Weights of a small GPT-style language model, trained from scratch on English Wikipedia.
Architecture: LayerNorm before each block, no biases in attention or MLP.
Each number is 500 + 50 x the weight over its row's rms, rounded and kept within 0 to 999. Layers, rows and columns count from 0. Numbers have three digits each. The size before them is the row's rms in percent of the matrix's.

# layer 9 attention output (transposed), 128x64, rms 0.105, rows 38-63, columns 0-63
093:516483468444565512604449516534469502641533441496532509496482580573518583557498550567507415383448488432499490424508516570531487545525587540528457493470493487505436445503506459452425483433534461
076:507505520445425508478467513569377556418506470459492455494507511500508437561497474496555474587484457533625485443508532401476608524453580495432502463472559595531551499518572477460559509433536478
076:552491508536515515464532401536451476482486432551522468416447496597539392570420432510503505493556570495482525556507493526495443421501624459549443404514510476452442542548488458560476539454574471
097:508548550543516480493581439450486462512512560498453450506539494514415477540502471527521485555563641428497430478570570451512479387542410535515522439506524516472509600597472528501432513503436423
088:439470557444509451555543504518516456428452538504401510453463444432519452535538538578472553568533556504494456477532508529424472503489380482583617466525522455533465570524523553432410465423501460
063:470531456454537440477457429434551515433467437515517532393546505562464417468458456407523564467494486512505518559552475520464533471495572618475487498420471497489519541534531545532377582519605508
082:473539507498528556575452503500465554548487552357587529527500485569484541559483475514443579489371491455468568516537479364512522518519509526509521480437460558501428565467550539509561555448463440
073:486511508473581391511511469491554459463487514487469553492465454512511411543451488511502588371469564541471453599471425506489479476494528581595475559575468437508500479496536569583472461515614529
087:424580524497504563505544490443488482515443571426411461565613454493474506501448481507483490552521475548589563463555477424409566525539386473458511475529494530463526526451415571532533404507491513
072:583529498521522504520459485428481522456437522442549434467486519519392485582485386628473550458478530456452523498501408627570541427422514463493511460473514525500458517511466521492544459404470512
067:524459546469500582564514563462421474532518550442548552508514458549463467528546447481518449374458499501480564511461490423494411491488520512414457520503443539459583579489452648473428549480452492
084:507549603498420457564498471437504493432491551548476459528497433516480545472509586442509547447479548498458416513520464510481525520547542531491501541536509333506464589572484476442413568553463417
082:559538541453477468546452434562509468516532510543442623455457467559601493464481541479563469465542476543475555442480568497495493564485548551563497548470529458430470582411408488451423528511600453
081:486479436506510540503500554387458586528448422480469545539524616489502493456489506538551446458446464398599528484452496609543495443564498538447508505497494589453472537510468593433468467437462542
075:424554483469481459454458456534537444528501530451426492426571519494466538544460541436510497509553526360421436572571464499561559562443476494524520451444572495553439424555472571514449535580499472
086:704406511498516517439562528493519504496571492553524525495475525538449429498505383510544476455518438440427492518434493439485430509511505482482463584484545477517541496504468552434472575420521511
078:490570554512442586515495490450435500526541517525487477560573480480412435518435531469513518551448427549506505484536417495524502545463492527527490601450472564445454413559607489620593484431533484
089:470537487432483452542481472521508513465493408559591467464560492559538550448499563466500525395514444490467500492484523434439510542553627527482536487419521345497583605500488451510488501439484505
085:556422544603514527475417490553418455578604475538488416512510504451557407569490414473494558508480496521469488552494494458469569492436591453508535457524567558476466455561504547486502577513465429
077:538447463453514442585464433539563532424460585517564534486440442399484470438480500469481571495542547472415465433525535462577457516522507482495488570488506441555557592484546442481517597530460409
074:482464549466541583504491592419455515548549487469477621422523453477475568439591436463500511554507552568495461486601493450494553501411545491459509484476523439544504541437449538404437552554508529
076:491476500497572534447539546558503497596509540449492484457524530494513525517519508485462419503487440453505412466513559483458455412488477482524536543599506454416581369486380488436557425514501602
080:456507460497473496511461484552520526543487546470515494473466563522624449451477443449458555406553515485472529583524469461513460530458574584397546477517429406466567464494561581524499612431439504
078:509542539431526560486543463421499542418491520476654493449428551475544533501465547433508508478535454480470440450468467421592559474479611448488510468474528452580490452470502410475460493534505591
074:451434549506533523483493557515396548464567446536466495453531528489406510491507511533460426530531424556609549595466520584490469543507572435509481585468543520517380489550494489508525388479452510
075:435564506479516499509514504478588538595376416561519506494511620454487576508439515543515496462474514388491425439469454541513518481474527536526577472527530474428459501501460535448576417580544527
# layer 9 attention value, 128x64, rms 0.0844, rows 39-63, columns 0-63
098:470487443498479467489485511396466585523419507483487512480534413485505499603440506497593616461433534546490419495477559627512484432428529583508481480535572474586499535527419478468500478482529508
094:470516458414526537419532617500530423493509508465486433471563448552502576457465598514473549525467502462513537446508421453428605420432456473536528488471456532428450499486493530463504426532609526
103:519566482442459524518513531542512384554494564499444506476570450533436544377432568520505524494555542516475465482502369528529408509503582497498486419495466504478602508468533447518506550617490498
110:513556524428457562465470451496426595478504466444560536513505548523376450361533471518515536518501452452518491491485567462521502481562592538482461415519521387459543533488540512524485526618538521
077:541532495543467476445406504515549415493481498484497439462517502614462537572440423555542495586512418526449497462521494472466570547499449476505348486513577431416478489498577507456509552496577511
088:525471535455464547466386408450601468567433494482429477527504551528536487521466444586498555466418561544453417584477518497526446562489414453560529525522436422542517492476494466588513451500475536
081:526463565487452414506404512474616513491551460590528413461489487460486576502485544534489475552464441428504502469454571580494583587513486460453430543438492514419493514460556597520519541471531437
110:551428481456472433583487419475495549505524442539539478509520503495491469542469502499499499469547547563378443580503443571565517412442517469568473528570464455456556542549492482582463551624472421
102:516566536522457496468516481452491503531604430514520530491459473555460569458433595513464426461523553547556473455527547523484523522461432482474529482444392411493496529430535427492497392424487630
081:552532453461575510412512388494463420491476502509490455490573536459526497530586559514523502510487527536516421414531482566574534631491475358475481459533455548530484500431477466562501541495438450
097:464525629498613506559471496493523498543511500452461549395547472530432489483504459506541478486537407492517452416493493469492454487558472416521566542512479581489593398487500564488533591594477533
095:480434548390560460397471518477479492495464465496526456559638471571538452431487464532484536509520473458582504473510475495465539412548472454469418514530588538532525376491508492566577532465531524
098:547479468529468507459562539509472473483561539516534400460529511527445512499574445476445522431509566619465533470479513570432468599527475549529425397526452471535492447458500399407554573566511521
099:458539558510475518524560450462417436593588522458511580491459464482552533450501468550443534530475468567570466511381499536571459437561438493430424524524550510429494542485570575536528439536566488
102:512541494387535558554523495379505457508537515560406426516540559558497555447485555563513526494510526431515455487532573454479488559414540497486508473504490522483383474499405570472554463393468534
091:449469446617507449581526454400553480580472438518545537478387486543547552493460449494489508485542567502442484456510558494468494475481533536522558437609505523472559471476422526609437570487484465
102:539415501522490511554533478520521456494422524438442489491611578536538467523486417461587453522448438489505410503600480434572536473564469502422549523502541500378470454457537505430545510552514563
109:419471479517457514495528483428539490392513620590457489504488432483560528448551613500491529420541465495532493432465598495528546499510487523475511472522481541487482519643544537494424455420492568
095:472564639477592512541492536504514495473438531471471437569471534515460539587532479480423414527499476409539461464487499412457557517463474579386478475559522437578528483472427489437500466511449529
089:583542426467451485408439468531473567449482489502446495481489577549556519450444476482405478493474420527558415468574481475584509484510381453582515490501590575530527586537484473504434516512514541
105:514497470520425481510501564480385492464546445485464507570547499455512365393424553413547467496520428520482490544465500468492517578545497479514527568443488636557456547490452480508447493572552483
104:472492532481537576456561472535503420506470541483515434598447478497430510534491520450570530462408529511528506437490607478502629553585483462603419595503476499462516524430524543494412517482488488
092:501448461530537567502485659516393462543463460496427519463525508572489512469464520490391538441452474430528480535487549486538523562431454482450542584499518463529496527588502576501611468475551453
098:624503505559464389418628558438533560508513537451514545486500529428587473445494532478432557467456533468505469406500435516539478513427542507495537480483515492456443469529455488503431514548423578
097:513527539514389497541504517484447388483525414465507445424558474553471425512422435499429488505511452559571482501504583564497483492604515578471515503470393556478501490498572412499496493508593470
# layer 9 attention query, 128x64, rms 0.0851, rows 64-88, columns 0-63
106:470412539522497467396538568431589570491514429563462535453451469590485571514429460457439498484584482488546499567477457549532511547492523482467535491515371503542520456478521466504563568403523550
099:407574511547485469526425629531530450470543470512552572434505497518525504404449479518523496533495558557557502544555510381391531489581477448485458503443456519518502527595539445436459499459529463
100:524417572508568543483427512495518536566530465489574527407428427493490470533538464522430515527494543462513503399380431476461506496475490449532461539482526594567475554530566519492430484619570497
098:530371477533429544527447488540592506510483477535398613459492494472543396549484522540495508454444578520512546506534619538446508536491527531395478500475575478458506448431514417489516499547518510
099:448488574502489584529521547490501550459475487561500499582506423391420482508503522514517456567426535532566555494462424593492481463459455508546490516403461569394615472487409491477527497536545518
092:486568479438506581507579462528449553525459512498438516483491522562384505514497575490447438488578509485518578526436547494525576526542482555461377482499556555473524494482527457344519520449435457
099:473482461538516615525535513503504528552625516515498574485481487454546552512515363419648508462506414553456496480452491408530525452494506543551466492490506440434598483485495469504514431492474472
101:472485419541475537445502494566491407457508611549510509400548533517442407493538576386583476479455554528552526556413503524515578494433466410564523483535470532506536500496501467514432555491482551
100:480550583460620497489513484549452494514527572553403590444533526458501535512440538511468492425506396494498409449516536530499524609504497444549424586411448474533516447503458535470474527491468570
105:400522522533493524505529414537435548516495429514506526481585449463460445527497479450428414528452553499549514475492581473594527442484548493477521513470502405479531594592592525564446522569403490
100:552552528463387411503501505417453617441461406543559510430496501487495544514536466474573494469526501521458490469555534575472540557494538455537501538450601586462535520407501541502486474402477557
097:383478510546529501552505418454476429484470531494497541515493416623451509613523505484479434539512525500458475446603492466502539577488589509530571425413522503558549487455529442495467447515583479
100:471471547494577497630498480442505561469447533439489434500515504546541357438425419456591463475502550496489475539483534542459461423483544579496431514594468529564503534536545498451453537499560530
105:502442565451446463500486474457570512491530490470470540486530616588551453490604515545564402536463449452462521561541420586515579509431440483493394492469498469466527550590468523511477480529507421
109:474507467490539441539434569454548467521446487460494473441497518518526573499491495580495494408484546531505517575382503465592573520497579520549484437496407486508603485462451501452441457651494516
099:523397516472516545439421492506531535500436458433577494519575506542526473522454558380439484507482463624586516531549487428475496534467514586525499526450538438534536570425388529489519549466501496
095:579484459460457477424625500514482468430535523486546551511458509537507504435526422575425482500477495469587568492502509543456537393470575623566462528430514425543443518461499559551502461448491525
098:480506453540501551558416483442465546510417557615476457489571511533498571469552432439443596452512495457534538529553411463413527505426496623513504532449501488464514508556520401549463526524467479
109:420530623487524465499543494563485505524452491495542487485574411534705517499505565434445500424490494484409507492454505527464563477428522541491582539453500478522475488469518513447565484485473441
102:577548434452435490512492444516576479527443507425422579622505533518508535522429487421476449475414574461453519437454454495522531490586564466527542533514437521426531515510518497514502626496564467
099:519445574467516494522463551538474507475429608505487610541384452542490543354462527477508468453495463469487463535542565495584533544490476512466574456597517476466544524547532472497392495504431505
096:483462460341519507509376443466470519540561487529517533579478421502533493478567487532530487503529493603541483444534482568529529502554549514504516437530452446430446431579520512405550526515458582
097:478508501521516550420534474412571520525445550425610472535427560398493494492457541569494461498521524499478409473570594520383535557466482544605479443462488487444497482531541508487564557495462454
100:444436544497428452493461469526518371542520428501528498491568462509505489495413512554509576556484470413470487541516477460559521465467518551574433555569501501401561524494565449445524525484489651
104:546511449561438506548551440571513508494443496546482506466481436584501525486499501475480577480498440475560375601451468580539541517592485512565506405389540488444445483574504538443545435505523472
# layer 9 attention key, 128x64, rms 0.0848, rows 64-87, columns 0-63
108:538535438446507500475547570498541490481460430456508495455481516451489593538588473542432456515537500378491524474469498559458579614519526542452422413477511559435447464418581593525538506530518523
099:517562503506463409472567466526608524509477471533456480501381467496512413473470436506506514441500519533566525401499599484483575471459494496449427506531636475461581580504539516469465553565474477
097:502495556549585514475415495423509496532469533481548682419428448542503568489487431483437486523505481544550549480483513520486495531529531491513552438509553468435404595510444519407446470508548490
102:447448436554483509490452603536576447384558527554517452526431540503579498452516527516471449541481483475480608451483510451541542476498575495506507437557469482560476573513392526543568447403481464
102:495493581541527451511550553510424450520460447517533509511497500446503590517467432575438526482591498565424586526477506486417524522471507468510551493576510531604431452549494463523384476492367477
090:502538410483524510677529533526524478504469516554442512457552486500541527520459472520481492379444504458404570531416479539436492422548541460523510479461561489497486417565448483497590550564516519
097:567408477451440571450489487407565488450540491514533451487531457466539486581473461540483488439600434555435508584527526498529597507448404523479576484551489493488576473557513507427442554460577490
097:480412545445444520539530529467487448486484544546457530447523506502574470545495542523531521611545562462492492427461540523404549443393396459498475563510574492480468474474397533618485563488500553
099:562541431490516459496467588527358461486556480524461613502563470510597513402512395474434559459519433474483424541546491513524518465519445492434427504512515536512527563470505515557480578500537546
101:484480589566450560584502454505523609525542560519518405467574484463530527429509444411449501510533597481434489533543475428553467424434498415500503398493562526486454572537506492481476510522448535
095:503504511529455456573376477510474450386461454532557490342507544530462460487511508520453597449511501537499488516568564453505483551486583589458528573467527521515442421544551505542515536450457530
099:452478498483498527541459428500547442554413497536607551545484495507472465464501558501463615519522429416492474510574440396537632507562459444523485390494521509456468519568542469521538462503477557
099:510481484462487559506489484479542468611532605559389407486547489433414472427448491544522567526579474589521500487385500504464477521508541553440466518468479433511436582503533469463586500505533536
107:554495445483458522416551507446467470595543527450538516379510533516496515375523529479454548490581543445564561451460585443500489453505538604510529507477470541524587425555414463512543498503459465
104:517456621452432510505497571439479528522501401496537559508548534489516478567467511537518512409534431446568562536403539432446514553544549425447446484413512464473568582452487497570498459488567502
098:438503443459530492569492459512501621491510437480507475484447550484592550441465543476419513541486537539436443467342496471512506603525514476541487487543438458524552508577479602547435549468471536
096:551487555483457556451473443493545595460568552547406513522518539525508515364499499537435458472472510455500504467505481518503530547525565501657534536474512509501470382448567440513383510477526485
098:482453503525520529576518430508563461522495425479566509519499529388499603391509497507583435472507493603547460511549502558495604413425576467470489477444403465476554450504491519522464535501538548
109:523519453511433496472502446594422518515443502499490465521512497583547579474574491496528613504502471557437502572408547470534537409526490557492450403431540478467473499504554570517430394456572539
105:442489540484439535569469508495532440636600537441541403488497480515552556575473505425516515521408509472425545478549538506433502501579522488510375567567463551475500499462519469461468528430478456
095:626506484434467496529395481503493448527493503563521502550527483475448499474524511376606439552453400450454504417447581569525452535456500499437535436465512578536543540523541506547522560553495504
097:499491497378460406462423538463481558500499506467585388550513498529508489488508474473469478430479513520556554489542459537435503472545467547507574478523484574622456514483441483452504521585558638
099:461575486523423565541517508515427464510531500476428457468446609493529475539398458475443484457474450498545473467544553594475513523549434538615602423489459460547526549565546493544513440528426476
102:468368522542409413553517498534470465508501520393452478555487514448448491498606433508489498529549511440482468507446527501485522477551581518505581504564602485508596525382474537439507500540532533